Each number is 500 + 25 x the weight over the matrix's rms, rounded and kept within 0 to 999. Layers, rows and columns count from 0. Numbers have three digits each.

# q: layer 6 attention query, 96x96, rms 0.184, rows 0-95, columns 0-95
# k: layer 6 attention key, 32x96, rms 0.172, rows 0-31, columns 0-95
# v: layer 6 attention value, 32x96, rms 0.14, rows 0-2, columns 0-95
# o: layer 6 attention output (transposed), 96x96, rms 0.193, rows 0-2,32-33,64-65, columns 0-95
q0:518476511532511516504507497482522479461542507504494510478472518492510503484507432487513523496493538536494524504487489499499523478472491489502515509499486482515527488502506501525480480495506515506506516473501495538511480525491499532494491493499503496491538493522478481482512495502525503470
q32:526510477492490495513466488468473515520499480527467510480486479499504510504515487463489492483537524490501481516486495524498502487497504495510505507494507497534487507528510514492501481505491504505509518496501493482493464525482477484537508503494501506497534498519485497507509501507512520494
q64:501491503495492513512492503513485494478484449488498527518507512488511528475496475487495501470529500511492504482486466501497505475495496495506516483461473525521510542480500520475525471496508504537499519480513509486494505490508495510541480493499507515494525487511517501475500496511495536485
k0:490492510496490488500506540501498482488500488472516499498527489538478481516512518501510474487491508482502503500508495500495500496501508482514484498501505497447465486484507509510500497494500517509520487505499499493522497477505498508475480512517529523513490502506502515488500498503513489513
q1:535530483457494511491497490499513487479530511508506497516479499490524502524529469538476528513457487487504482501488479495492533537470526496502489490509483501526473462459512494490450504508510500501500487502498493510488498499492490516481494527535485474480578499571482481526512458518516512521
q33:521490494486517494513464483494483477512498518493530463486507510485509523491486483479527526520500486484459517505495485444466517476496515500496506464494478483499522493480499504536524493489494518482505508492510514528502474501538480495521472464533547475505499505509518528518535480494486550502
q65:512487503498488501499513509487472496535476491527517498500478468502481470496508524486499502493530480498502503492493512495510503461507480468506497517496509523506500501502486507527517493499496485493513484512523498501482490514476517497479539508506516497489516500472511522517478475494475525512
k1:525503485501502512518492478497505479509510480501505504506488531494528508507514520492498505477527491510491465490498508518502487521473514486476474486527493497514477501504505515497470484526514492500478507504470513451505465494481495517513521498494474505510499502499513500517498524502534494523
q2:505503485528505511524523532490493508492509484508501460524457490504496564509523497457513510511528484535488499496488498472481502489480524504482487502494494471507467539499491525490478477515512498484492518528476505499499512520495525469504474501501534528492487485509515513497487514512500497505
q34:518516474505504513494492513486520500491485501489515509511518477538467497504539498485500493449570489524490532509475474515513505498500472476473488498457495500512491511514484500465489492495515514537508497502509514481521491497496491496502520471497497504505495507480488505479495490464522514495
q66:517493530507495486498450488510501506497500508513460513492482485490484484488522509504521488466509518506504498514496510529495503509530542504490484476491510512491497468496496492479503473507508481502488487518502528469498488507500518480539537502523479476483496487473505496534501490474522511515
k2:512513491512481505515466521496502508486538503525533497492497487461497493505491492524504484512521492494493468512502507491509502509480509509524525503526507507496529487500489492487492476527491505487484500465504458468488477493499482504508461473513484517491527489487488489524501521489510507514
q3:512499463490526475504496500481494496460522511510473461529515491496498490533531455488493523531487511495488460544519470500499518524507528528493494508492491492501459472468480503528473482464515495515478474504510494485475488521497489498491475513520471500496542492513497515535489501529476502550
q35:499493495489486474512511470473508485500520487471493486497496463532458536498520503509522543482515496497456499508481465486471549462473506522512481474479471498453490469526500514511494461473514539491517498467475538518520464531508511486478526465515558483533573498496533534503515469524504541504
q67:489510484503501480488498488507509490522489501533511493487482507504480512493463507487474503498522469495489514487484491498496475524504513511483486526519493492489525505521503503519461489486504491492497508512484515490481514518507495533478496536489484497500507480504493480534481502513484526534
k3:533489470496524529515495494501539481537525467509516508519515479509521515497514511495483516468516492518487457490478510490479489467480501489503490486516495513510487487493509517528496491489524509508512511490493497464486461518481480479508522468473525498490513484517516505526476509503509495505
q4:463465511528558520458484483491510510500571519497523500470549497463457481497507467547533485505500531519518535505505492529472470431528484496542520522487531539512497504508495458457552498561482461535500515474482484486484540449534475472512498542459497487521537500482519519515456513502505514461
q36:510482528486483498467539470552497514499463527537452509467508531517517486483475473531467450520518524537530445508526500518527488562498482519498531519507503499571504518499496464466499529524476496500506507526525501502480549472504487506492489521494458504495448521485495467534519537499491440461
q68:486496504456515507492477510489470515484535513516500499502484500496499513490479530503491484480527480505485529474482470502524499511500509518486507504516479480494528520519501510485516511493499487513492526509504506532476538474503492496490482491510506470488501503503509495514513502496521502516
k4:485495511524480465504478510503476488502501517489511488493464485488470503467476515492515485509464516477522550520496480525507482493499513501490528503492512486451493474517520477483509522542483499498485496502504507520533505510518501483532481523508482529504520461506498481487485502515499558468
q5:524524499535525488532484481504504491487461513485543467490479497494526486453518487509495543513501522506503494492511559493483497454557507503453485454506479471513553483490510534511478520470502512495515530478471534466497490493507473483557490500489516535479471487502528512514508470447496435493
q37:494495498521503492510513496474490540496512541495545499506485472487479501518516479498509491454504494532491542484528488529529487492543476542482507471454479482549466561499460547497551594505519475551478506500461489464496529502488472497495531491484497463485488487480498491529464465481524453498
q69:505488511491492500506522500485485515507486517518488524492496511502501532525515504488527534489509456500522511519477488506481514497460503508505491511461506544502512525496496485508501484508496491494469509503498492500506516490519504498462499491495513497515469478513496475506501504492467513492
k5:496484494481503497493500500478542512477569474534477504549505486490495512533479485500524529494483520517458484519485467495467500470485494529474528550523502520480509462500475508479499455525507512504490479460507466508461475495490508481486470471505472515473508508489504486510516533520497489516
q6:526505432519479512551524507491508498487469476503547470533481511475527492491527506474477524500411517471480482511535511466539436445511485495461489473475505504489508442499480542534479483463537522511518500502543544518572477532522444482514499455499514511490476476463486549435479493516503502474
q38:479512459482496504503492534458497493454513504485568495508466479499495483539522453461500552517496451526479478538521506471520507480496530499476477464492483469538529494500489519487513487480510531550477506455552510531543475500475434503481528486521488492503488522474503524452525468507503501516
q70:503515508516507505498521501488484501516501507504496512480489510453536473503545501476512496518505488488511498495488492481501497468508497481484489487485471505481526522493498517482519486492508522497509502503497502495532482535506507502469481498495501504507499506485496513484508477505512493478
k6:479473545469503518466516479475475474501510512574485516500517519517534518515456499509507494480510465505475522510522471540549516508518476519497500527502478509500470533508498495459484494543539499484459467506500494534486542468454500481493487462501509489489498530514523463489518513489492482540
q7:500481542498522555509460474491531479525473487459527507451540523534455469478549520493527477508463488450526518460474526466476533508537495485502462498470500556487516476492522519493489430487480509504562524491435548464500469514500506500507501498471538461564521510478503494480504493474493509471
q39:494479503463525513453482489485542529508484485546474521490564569496455489512496506523473503509443484502507507473516453541531505526504473511537551522530495521452502449489492491444471496562478466471530521501513465531468538483507460505467487485488489526548416488438512474530542565528474519488
q71:486473520484524505513501520512526497504516482518484504504519465504481506497502490489454505480481497497499478511492500524488511500498489489509493494525504504469475469517486490504493550504505523510484508533488502505497531495491523516516487505486533479496516516513501479497505507478510500515
k7:441507505482462443497487542558503534500486535472497512467522482467514520458533544521489453532510513474541515499484527465528491518517542505524471444523529498455455546499493483510532540481489481509454518522489527504478520473530513482494499509483482527505459518515515512485481517468482506493
q8:499475520475511498500467490533548486468479467490508504513522513507500499484537520506542501470493474479525456490464478464462519506508516503500459474511474507498450496463547524478524475501487493492537519516454469528484500509479525520501479465529520513542555544492507449515547503507469511478
q40:469454495499514518556464491523545522520471476511508492516514516488491473490508506522471519496449534488512480490495469482497527495539525486543474490484474554499466495488505523511461480508475473516531545517490512533488470484540504503538512484508515549545470486451497502528534498520470457471
q72:480455481481546479507460498520526508513508500521480499511524511526465503496518506494486523489463491488511463536505491518477540498505492481505502480522498506492494470487496521482488491497496477508493490503474528512468473522503526504498504508482501499502511526487524515523491519508481495526
k8:451507509449474445463496547586495540512502524492496485470539492528506554494469500484468486438490486461559477513476537512525479539529523504485473490494507538495419523516533517498503519508469434509499549542495487522501568455543535556502483463458535490475471526462553452494463512494507511528
q9:513480547467546479471532527538529526526480471500457520483547487530470481516527477557494509440490514471527501512467483460442538488494571430494490523547504504537503514498526429442454394541472477497540477525461515485441520478526543549521479538507542484540548466483528466531483517445503512476
q41:503470502496490502451486496535532521541433476511463491500570532566446468482503522524446504488505538484528467467454475477493534501516527498517509470541505560486471497517526470492488483518474523430537532488469522498481532444484535526527466527542531491501490527471537466492528499434503537477
q73:498505457481509499483466486506496515499512497502478515519510490524447470461489542499507514484444498522502504518536515508491513508527488526491493498508497509485491457523517523498522471496486499484514503516473484509472510491475503492486502491515541499496494522518500513558532518503478515517
k9:478481530517500544511505504529505500514491538530514534506463526474534463481513523506522500519464467485505477521504502512526489480510496505515548475496467501496468460517487521462506506531495517495505495484495503513514442511489521465516507488476458504488486502463476544499500502509506475485
q10:477508525465551486500461533530508503518516491500489509449556531565481481508516527555502467499481497515555541478471472452470553532471536441542449510520495545492464535473561471505491425492443470495581519519450535470428508435510531538522487518500555471555550544465549433526505496439515519488
q42:485425525429554516459468462518574519500494458537532521483553544569448483468499517540485542460431477441524553464464452520499602539515495469509519500552475532457435491467529480458498459549451431428554507555465506566487585474445540510521486510532517505576527517493530396587560540464454507426
q74:486478460493513519500462498522535531494509468526489499535493499531476466494487554507458526442463465490507508511502516504481551523486527490525501514550490506473433459504528476480512511509483479488498491560517486551460532455455513497477501492500519513504497556513522486511537528478482526478
k10:509494504474512481453501511504520498502501464521530462491503495497516534516489505510478458508528487516522497536505465478518489526530496530474471502518511529515449507453543518511483497509390475491483523522474457488466531452475501492501491463507570507502542536512554439543500507480509516528
q11:527529468517487509510515480461479480523486527529466511458472490491488495470487531507534548516485497489498512464524541539500456523469486538528517489450524516472501523498470492511520555491537517484460484513516469473550535506482468481453527523488474506481466464498459538519471528498481509525
q43:508477477503507579516512456461497467518444460538484554490497507490477435462499517485516531488458536507473535441563479547539464497472479514534551523511507488456521463470442465460478527515531507509442460494537525517520523519485479514474531508507476456480506459489435507545511522484479535500
q75:525497490530520552483530492471482438525486501517514552494518517479491479474486488486503506503484503483472544476519482531514526506475483527540503514483472473461491478458468459507521518513525519466535471453521499514536533532497529501472495512524487475501521472501458502499508490517506482501
k11:528476509583517579477505505430475477531517539481502545507430524411549463496471463432548500571479544466449534500535478502520460487470436567512527501440551460504571535497419443494523461501524563487465490424550468441569452598508488487486500538548419487507478464458421597512511494545529494446
q12:519522509508502510495458516511491491453509538435521548490571498515499526500530516490514486483520555491494454515499475453507527522527494505499489497462472539514498487489485490522507470519490506473501512505500480503511474493476452488505460485532543530485494505479489502497508440482483486542
q44:558495517524488554521480508530466454463493486496509512477539509496507478480529481493565472465539514476505475502488502468479497452506516451462482468507480555480468498486488496463497459495506559521497483495497558510496485512494456534510455522566554485491536497514488466534535453525522526480
q76:526521495577507485527490515526485483466510510483501487524502504526497482554541493503530505505543520508501448522515506452457503473514473494489486462488516499507520485493490505445488480482543502517483524466479462489488444506464470463491499495522525543476526526494493494450466458461516498536
k12:517518512577490499447519508491515491509519522505497507453541523517451489514545515486517516507526504485531467524556499509491507481532507509468509474484497493523517485465504537470466464509539510507489457464438484473508486519549524492511518495487508530494497498461490506472418502517511494548
q13:522499511512472487490537517514507485501485464481472498532500519513526498546482468477512526509479514518498490499491484501504488458493480513481504485507516521498489481497503483483498509485490504521419494518526514541474523521472470492486520515522532503491508502508489488441471496528519518494
q45:529511535515482519527545507524530487513521474482461521429520478471456514475545470532553479481497555503483526528495509491488450474508556467487531456506530511510492456514483503479485501557513496568536472526524457513497507493524495462501478441518501482492504493493505446507382457490531539482
q77:521503533514504486498517473512559540450521490486493480484454480487499506495521498521536484484447541515489499505514471511499471494516535528478517489520520503526509445498506470476539494535498466561481493537501434494497503488520444511537492488506487481505490507466489493541445494495506491513
k13:494499519515523497519513481512518532461543498511535524486502495507485527483520459538503461471486533509554528536535456495464475481498499511493525483448476508524499490425542505477536477505521499514548528503508439472536513519503510498485472532530486482503517464493465466447464501519468440471
q14:483503463526505516514470532502492512485542468505507507523500487538489480502481517512508522497518478488523476497466564504497505540478456486484550478495485466477485475503499537519480503483515475437472489480503479464482499491515480496469502525529492504477482510501504527499494499492539543522
q46:529522473508458515540475471514486508485456451552480437514470518561492542567471503453454515522508481524503431470501439476480501513487484471535528500526475497500489414474528479529511459516515538465491521499520489493521470514474476525466500531523506474457533512516503531450494513534536474527
q78:508488575496501526459520521511503464492472522491500522436549526496526511522522481482511508472527481516490494479470476493502499500513518481481517494489490498528499475487500444506499457518482482520526475517487516502499496491539508536537515503518501496506482470472510476490487460504539489501
k14:522481465507505540517476521508505490508463516464506469482510494454503498501520464520523487551502515518446483481515475496469515462514528447540539515486522505514523508496524484469473513522510494489492477521510471568520479531504500478514538432500531540526539502514451532477481480472471525477
q15:468501494498516473491533476476475453545483481506491576522492524485554481472461512486442537520510527499496512463498497527510468483470503497535498540535511460493504500513481511556486495460497522444511519518525473496531502505542496547491549514475519480485495458538483512474486502469529506530
q47:525572472514482475497489467531460510469489505507538490546480498537507485551490517536517552513500463529516487480538524531468516534494499513491480492502554521522497562513499504506507460452516480461450464534489429433517517508470481451510496561481519459480501505509494496496443508458505525478
q79:495484484470478505462531477509504477544470521509476510492503498472496476433486509528538511481499486487509524477508525533517484525472485503505512491492543496496486489515508486454560484526513504449480484540525487509512529525552509500493537495491506497507480491464489509525520519460513487470
k15:483521515460488476478519491563523465526479470482505511527518507487530461507463520529467450528539487500516500485493502500462489566466502433521520500538476565489488456517528491482491486511474481476465495515528497521506534507541500518488531501495501492483485508499517520495535532458516509464
q16:496482487504462492529516573488469496488516523473475483477488515495503527488524493488508521522466519485517491494466512491474493473542541478493490514477530529473501514508501506522527452484500480502517479542492532514498508511510481461484500512472478543509474495484502516487499481565472526453
q48:505501472518466517480503505531464509548483550496496501499499527517479496501473508474492554503491494454540481460536533502479500502543478530528537493427535531470480496471476479523482497487520481440510518499460478495522476543504509492449475493462528485502521504476514503453487489548498448528
q80:525514542495483552456488521488505476509468502514510497446536495516487513471482519494493496520507553442524496516514510472515544517515487472464500501508442511440482471521492515535524497496483513448495521509517507520521519527503494481493484517545477496472525468481506454505539491483521468499
k16:549520492520468528511487520453524482510444497494489499472519511558524491474523501463472534499531526469478497497496508480505523520465509470502503441503493498471526495524545533560506515490527499474485514483516466504542495519475508474550494462530422501496452460497485517508480523506448487508
q17:498494498493469494456511498502450479493464526480517554498558506524523452521482518490499506488498522455502450498512497493507496514496493542532491533507498462521489473515492514525496468496491505472485518485494533499489512482520523536502473513518530488483517497545486480494521469476550514501
q49:464469457448509505482523480514546485533492464507531512498527496523584500467486534486480517459524516449501474490475493466502485499516535518494478502505490523476515468474519523572495462460480482415520539474494483536504480535518520508520448514473514484512491497486501499529536485519491517532
q81:456492457480526452517504518507494507524476479513497459534473519484541487517515536501490493518510453516516493496546504498505494511471509514472513504506569507482502451512501496498461460473510499468503500464471470489479478545531524492515492511476495485530491506475531546508543524520498501479
k17:486519470506492514471508496437485505492504516494504474506514498484520501525541514491494505494538434491471505481503519537521514489501488456481511507524491479478517531500452471463453492537499481468491502477500470522504521493528502525504493521489493442532511462491527565488501499480521510517
q18:530480497530526520480503498475515460493549501511547505478500489452473478506543493500520521483514485474511460514497459448521501473519479493481536475473474506472515491505488514482467493510511509524497491473505516499516482492496466491485483494515510550481529521472484540533498458535542509501
q50:547476495511519531527543495459477499522536455508514524494501501488465538484552491508519507507536470472495482510527504542527496517494483507492538504485448495452503561433476486458540503528524479456483458488490520489527542521533510418458398490465446495514517476436470509496446565555504507458
q82:538484452504447536530529492482521514499471504537486454451459474503466467502554550476554493517478466515502466501558495468563458542470527539458470480501531493501488484497483547501518458489522480524520475528492516476518473504513457461472485511501467550489494526469496516506522498479505569485
k18:517489510500521482494507501438498494480478486456518496449535483517552542485545534506521510536504500463541494502505500463516433485496480499483475479464469513536483551511526539521503486461505479523470556519503550531538512468534458492502530496470495534504478506459524506475491466487520498487
q19:496543448455522496476475512475482507510510483498505505519460505503534486522473496493490547498490474477496526474514533470521534498503512537511512500491526500543517495491502426518477481496497444513494522477504499528483520527527475497523495576474472472498478479490526474507476537514508555493
q51:520479549458522496498518523511471486490502478479474518529476517519527515469455512520515508500518528479497498460514490503467494514478465455464483477546504521500502514505493468473571460514500529505480500484542487477536503488503524473516508538473501512488519506477482511479562514526488511465
q83:498518525513499534500482500515519530464560476495510523484556514482551510537475459524487487541496484537503499522508493490517497520513453481484495475499459553500509503496516502532499464487493470481500498490497486472494521516485466479511486534486503463491489537475524470463524473500504490485
k19:472493450523477541511511465514526485484509478481484555494502507513524528519502489557491475456507516512475472467535480505510500503515487532489524489541448492498513467525520470487505501527486515475479528532521501507464525500507481444506504498504478509515490515463468515506526479537537511470
q20:512509514487511489508501465464548507476552485486516493482505497458508500548540496495530487496473490490494512547520492481513473510506524502469474490479504519520483497460510492486477474522476474568517522468503510505475450486536443492521490486525463541513496518447500544527490543520501489499
q52:448512439528478494475468545498490522520505450523513482519465434512526475493472472526504522514496558482489467488516538514479518464494561543531486526508515449563480506479477476518460493494503515491450444483552541492479494530517494475434476519478485517541510502516489515477494531564487565513
q84:485503509497528468490493462496529507518504504507499476499537482482512512529509475517483477540487497453508538535509483519507431470496498505499479511533530498487516459520502490534519525520504502458502508484512473504521458522479489493500485508461471482506515520466519516479502495508474498502
k20:513500473477515507501483519473525507507520494563508442483504540478516527510507504488489565517505553534503517533495489449492466462518517510524485482504455526482499493531456523517469503463486518472486515491490501523490487496505527503432437504459445472481509518462524541506494515487513510465
q21:562544479479573517450565464511482505483448521477520522508501530485490486465480507549535528489521505489493508437497454500492550526465485500503520520489477517525500515468504478482523486504519500499489483530491519456515512492530472492535503529517500450497536485537482432511452511452530526456
q53:522512495476486514497513509492502466514529460495531558509491505502477495479503487493521537486497510509481481464485509486509519478487502506498479499465478505516516529455518525512528538492519524481495473488485517492508541505464501485523438511492519468471531528487495478492494490477501510485
q85:504476522517521538558512496480473502493510449486511498499554519511496457483518496485486509495491476440498507533536477530522529525515472504503504489502498492470493503463511523492525540491517480507511492516471505522521503504478496445523469529531477511487513517493472482462473452467531497507
k21:481495524493498536512508518498471484517508445456517523493543483451527480503509535503505524507484525465522469498490505488529507549515462519504510487497476551491441503471453502494476511548523456528517491537479509507504527519493515448537484521503503517516532477485482495481521506509543494514
q22:511529475519515528520487497492477477548472495494464491500476498535482509494511502506479507525507493487513457459493532530502485535466503501526516520474507517533517554467508461517506453482517489481496529489471502468478501510516492474504476482452523481517510499486514507502487508461501526517
q54:512505512502522491502521464474492501560533479469543534485466498433543510463539536529525506517490499457489505520534507511533486499476489500483536475482487511475546511456493504505499485509493497479493533480511522489540526542506500467512470483469490479510510465445494529558491511451523498452
q86:504551502517519465502515497529470483513508538472545510527475483511487521522508488462490516472524497514504501472491479488491498473532480506476507515501512537528510551498488529468509510504517435511471522521519450460487514466503482522529511475496501471454481489508503478502479503444475460514
k22:490492516502481457500531517515431485504502561464520502492508511509492538538494450474526467514524520506516494494502469517529484468512508495495467496497497533485531539492484517504519506488528495477459486545521460497492528452485472483521508551491507508492460488486489488472510519554519466505
q23:494518505498523487480517494474457486518460498492463507499489466510499517494474529508503518515539497495506521480484486474519485512504522532521487535494495477472503512501487480515477515505480512497489505544493513503510501485493495500490503501492529507520525482518487482473492523513488522506
q55:442474455453536470501499522464526518460446474489476525531518526535457499461459522505453534504531523517496522462482491500568543506507482479558495504504490486505494514510479518554486532493487508479503498508482527509510470466478507443506543519495541519498558497574497485486533499461524471526
q87:512518515506511508496514537495483508493462516500482459504463510498488504515504452438487535500446514523483525456485502519502505471540501501522517524479491472559517497483467475556471528476512495519468451492509549495515480495503494481515538499526480507498537485542476522454485534495518489538
k23:468493470496490477509498511517496544499458492498462440510451483501550507522473504488493505472472528478452504483501500543507542552494527519520490534493492448503480470494461481537470504509507502498466480524534535470513458505488509496521524540540487499533527494509487521462501499487535487499
q24:483474488525507497500500516464498493527498499504512480514503488518500485493501470477491485472506523522458525509543466499521503516507522507521494518520525483510529499510477519482493506512498499529472512532495503535481484513457465525483488456481482511491491520472503508525522485489539518497
q56:494516452474536489505486533496498537494542470489515459554468447449501521506521521514561519482485466500488481531497454511497495520531522483503437487481505507515512540513508503472527494510497515552455479497501500482485480511493510510526484474475480523498454509455547509514533486530476519484
q88:530521492528457562472495509506450472490492493492506500524530498465546512509509459475491510517542502487502491474452455517469535478466540481491511514499517529528495474525502487495495463528505537476477459479542530446492459510476520522503535504555481525492522484495478478501523481503502487502
k24:529484506493464490483515577549506501462507478513472484512525533486536541491521483509512527517498459485495472502488493471506547475520482479464454506535486527521479464509547480526522488493508519505463515493526546477454486497521506495492463504509502499497526528468550458503483503478502504509
q25:507493497513507518519489535513486522558521447504505489501494491512494528503474511485480496463543544506478471517511487505497498486527454526519514479489493517486473489551508511513539567490515493519483525508498488510507490505468495465512478484472521497466475485452478475492523448471467529502
q57:461480459512481525487525515514475542540470456536531477531464534474523507535484558513500475519506499434467496462493501523473518524521526502518500515464516514520493503473493451514461505474516545498485482518489473498504482496487474446467536512507484521524514526502494506497519494514504546511
q89:502513444483502472485500532466479469519506412499558546504464516490497500498508536518515522517562480479515516489512502506539523536502464523491486511486463486504504558519520506496514487472487527510519520460472534496530519481522497449496476486482515500515496493507518507451489498491528542494
k25:528508494502429495495503519502460477467445447509524501504500526502490470523528480495497504488487499500524452501551552472511507519502509507513471481495526500497480516504485541508511493487462524492547532455502508455494504471506487477525519535492490480519508515472502532470536531471515550479
q26:515516499493532518464543506515471475480477519514487460541495509488532477519496538493488500519502480499517506453453509503481524493511535471487485516490494458503500507514494428525474504504497515475498447503506494545457475501525486561461465537531526522502504499500521503522498499464514491531
q58:481504484500557490456540533471499511549457526532475566485505535465516502504479476503455486545507527463472534489496473551461519459480490505606514555500497463508495477476491448515485478505481513492488469462506510497513523534571513520535503488494440478520562455490484493543545541509503487526
q90:473494491489501446483482526483550515501481477502468488493528482486536487478497508509480501515498543483506481529523499481497510453512535560518478523490539487495500502505493509529473484507496548490518475451505489504493462494501527505477467523513531542524524517510501521513513488507470549528
k26:453478518518480519465491511471487538441461527496486508477523482510542492503485484465483528509509523457467520503451490492469501438547495529558497485517512475511493495532481466543479491511468515479534512493501513529471495486488519510499481547542502484518485521464497538560486498508458516512
q27:525522487496506487498521500507516493452483534536532492502449510455500497487538513524545451535523484481506517520490499491504548450452540467469481505496509475500521466490519468489523476511486540498524485489523525516484491466513489484506503495552497503495503467513488481494552495535479502493
q59:469549480471468463498464516480525512489514464490544479494508450500523562542514509519510470488541474552505494543517497470511489494540547450443520513477527516477519484512517544515458523481466532583489460512473471504505486474570476499495488452470538536542510471501512501492474513499506529525
q91:466469477512459516528487531538511483510523516518524446508496500491507532525507506503424487522553438536515431532513533467540500510577503504473511473479502518526503511508516532517474504474499499494524500541472457505492469478505486525471485452484494572495480509471534535464477483511477509521
k27:465524488477446482475517519494471488513497530523512469446479481472517524471501504511466528478533469529479491507506507479565476513544538529493476505463484504493466502502510504514486479501518511527535463516486466528511505540516489570519504438467491513464534487506513486543501493481455538526
q28:500489517496472474564533478517542504489489455515437510536471526515480492506512513477473479496495494498494512515533475487521508489495527507473488462498549513478498460513524529482512509493510512558499514490482516539488473487514478499464495516469515508480533534485484518483500467505517495516
q60:516501521509472535527530457499466496520479528507551468514449492557488494517478505503499508467479531473526500476475545505527484492491469517454537497483547513473479517505487495504522519493504468483463481546519481518510553509480503482480511544491520467458479504501485544477460519503506470515
q92:484522484497473512521489475517477507474536526477469515517490505499494501503461481539514534466543507523504515488478528513500517489511476518512505441477491473503497543497489530523530514469494553496485486480514505525509477478509507481472537514535517533508496495548491508435479471501513498508
k28:516521511496450517518472473513495504492534462515474488523516490534503519503467490511490543475512493546504470484503498522454460498503477522509492466481484511529483507498520497528537504470503511515515472516497484496520518559484512493482560512477508484483508483507501530443496481478481505508
q29:517479489494467501522479481514544512463542495521491481523445494493500473494509520513522522453449482490480500506486533495484493516477509527504490491522498507497512530452506472503519461500512499482522503498500472497479481493461499501505510451521483454519513523497517530503511510522502515493
q61:531470496546520536544514481496505486458519502515467515482503473473473482482506484533541517500431533544483482447513557508474485467536504500501515526512468435484567493495482513547510531488510545502474484484506519495511475509492504489499512456470503543526482503544445552452481497504469477518
q93:501526514508501449515494503491466520464515490442500517526464491513525514494520505517527470477518509491508491523480484469458492518502539500480478487504495525494516497474510507500494473525488510545517520461497533493494460482481498473531500514526488526538497514494470521484481516528523542500
k29:502485490497524490508508488506528506512517487485483496509486466487467517478522455458513508464533494495501509541489512453497500444535503511494504513471470472508483507530533499485500504505511499555513484474481494500540475458484536484512474544499490517473515503466468523490529499517512572497
q30:514472484519480484546502495520510505468505451530492474502515510461515509482521477481491490510513466499490514527520486485512512487476509510488471451495486491495519541501494521479495493496510520525509489502494502499511473480483488537474483494517490550514499509467471518491533506582480559476
q62:514501499538525518456544507467494456538470540509495476455522553453439479459513484467543495529520483503525513491521443506562512493441488505496511455503448488494499479491503515495509533532517528424469514493489511458561453534499510462486465485524467508502481540472496521478493504516525508492
q94:453479463496486488559513541509503472475509473513491504491483514459537522456500518465515456512504471528485507500483472474551494491474514495478490482509524500483504540480498505533527538466504560496523524538482474498516507503483499482504477491516494506527504512539481479497546484542488518492
k30:536492499516500481545472478486507501461503489492487501520477475470563557475526532468495486512505475478482500501501520481523473536537538502449474471515529511496509560470493504525502479483518526529532493493477523456521483478498518489499494508486520513497455493501474529512460478505528452509
q31:497516484508466516485433479460510501535509499513483508480522489549458496495462494526464563531539545532480514506537562525482510487517506493533535537475530501550528498528491485500499487486489530487481500485484438480526534511522512448503491496469506477517507493493517522446507479485425535493
q63:485490515468473498481468518490534524523476482535527533453519500502526495519514519525468519575536537510509507483497454482482497492512551502460470475493529510494488512493503463593490493452480530509553486479488504536517499529505483507514489531474507504510481507463477472476513455478478506503
q95:513465516507487522446536484500493474489478499537512529471531476465511453498493538494460480550511525428518499468512469508478490503498509508533517518502470507491475492461493501507472489509506503481536483518536508516532531509516520522462480514521480504529468485497485490458520517494532541496
k31:486496515497478474480525542505503491499464499553475485515490493494510442503542524529490447521549511463507517490531510498499573495457496498515494497534498491482498503489509483484487523496501515503527489463521459529493543497506452505463460544528484531500484486488495506477511484545493509484
v0:475544450500469491530548500482480515498516469474462506512566513513530467499503491487508483489490512509506487507449467519543525512495492509516482486508488507503461486500507529486496555476524497541490476477518469541488507484478490484484502483474495520498534506536478495525515451538461500504
o0:477527543489500467500536555521525473509546491508456531486503524495525474502462522520458445482460543503500519557507498489527485480492519495475457497525524462493497489481490506489507488452562522526461482485518501497495468458512508482486523479516511519494494506507478483517523490544503491474
o32:504498494494498535522459460482468485493539528485505513495537498534505517516469458486507490481509451511552491536488496545469494457554461503512474533492472542513478531512495522485537486519486448505496535517488501498514489493496504510519469510499511500521475500506491524495518488510531456507
o64:533462487501491524484473495515508510526446541529569485520456479469472542492525486503497521518542508515459490451512509475445470503510534514502503504490507503482521498481523452502492489528483505458523495526476522477524521531499468518528472501516494489481536491475476495504489509447514518520
v1:499471515527487493520540470506488533507537503443468503472451515475515469507492489490492537496469506465513540501497490464518486504476529503486461503484519462500528515493540522557522528469490514477509499475502457484494505498533516540519539490482504527478517529488496502481496482471528513501
o1:521514489508517498479502499498508475499496469483540480515494501521516493469515509478507516514497504484512478488501482484507509484473505500482504504502515451486510523503463522570500493530522477467507526519491533526476471532504501504513511498513482506511507470493497525515491481509498490457
o33:510482491496499512520562467492529487473495485491447566463500513468526488498493521521468489438528508517478490525497529477421448493527491526500451509513528555527535478510517467508488495445439549492531500471498533501536511490463497498514484508514491490481524525507503522422535508468514513562
o65:449493540486477512483457541513468490493459507568479500517549501500473532519518468484523474566492526509492515522527480546502501513546500495540500480525469532452455477503493485511506496501518481534428502480513468495482502478495498462509482530513538497492473471484494489522502522496515490506
v2:540450528477459527479497475525538517497518437528486470501520524508501502439521491515510526496520440508490525489459473544484502475476488488487504468517539471461532491507520534523564501485497544458532485468522508507538502499476486524453484482477510545515536486509507481437481480491518475480
o2:527481505494508504505499501509496495491504492518543473511461484490480494463497519476508528455530491487508510487486483520465487466468525497492523474490542476526470471496496506495507515463469537533507481503512511517529506466497516526531537526482491512508513503502493517553482534491512457497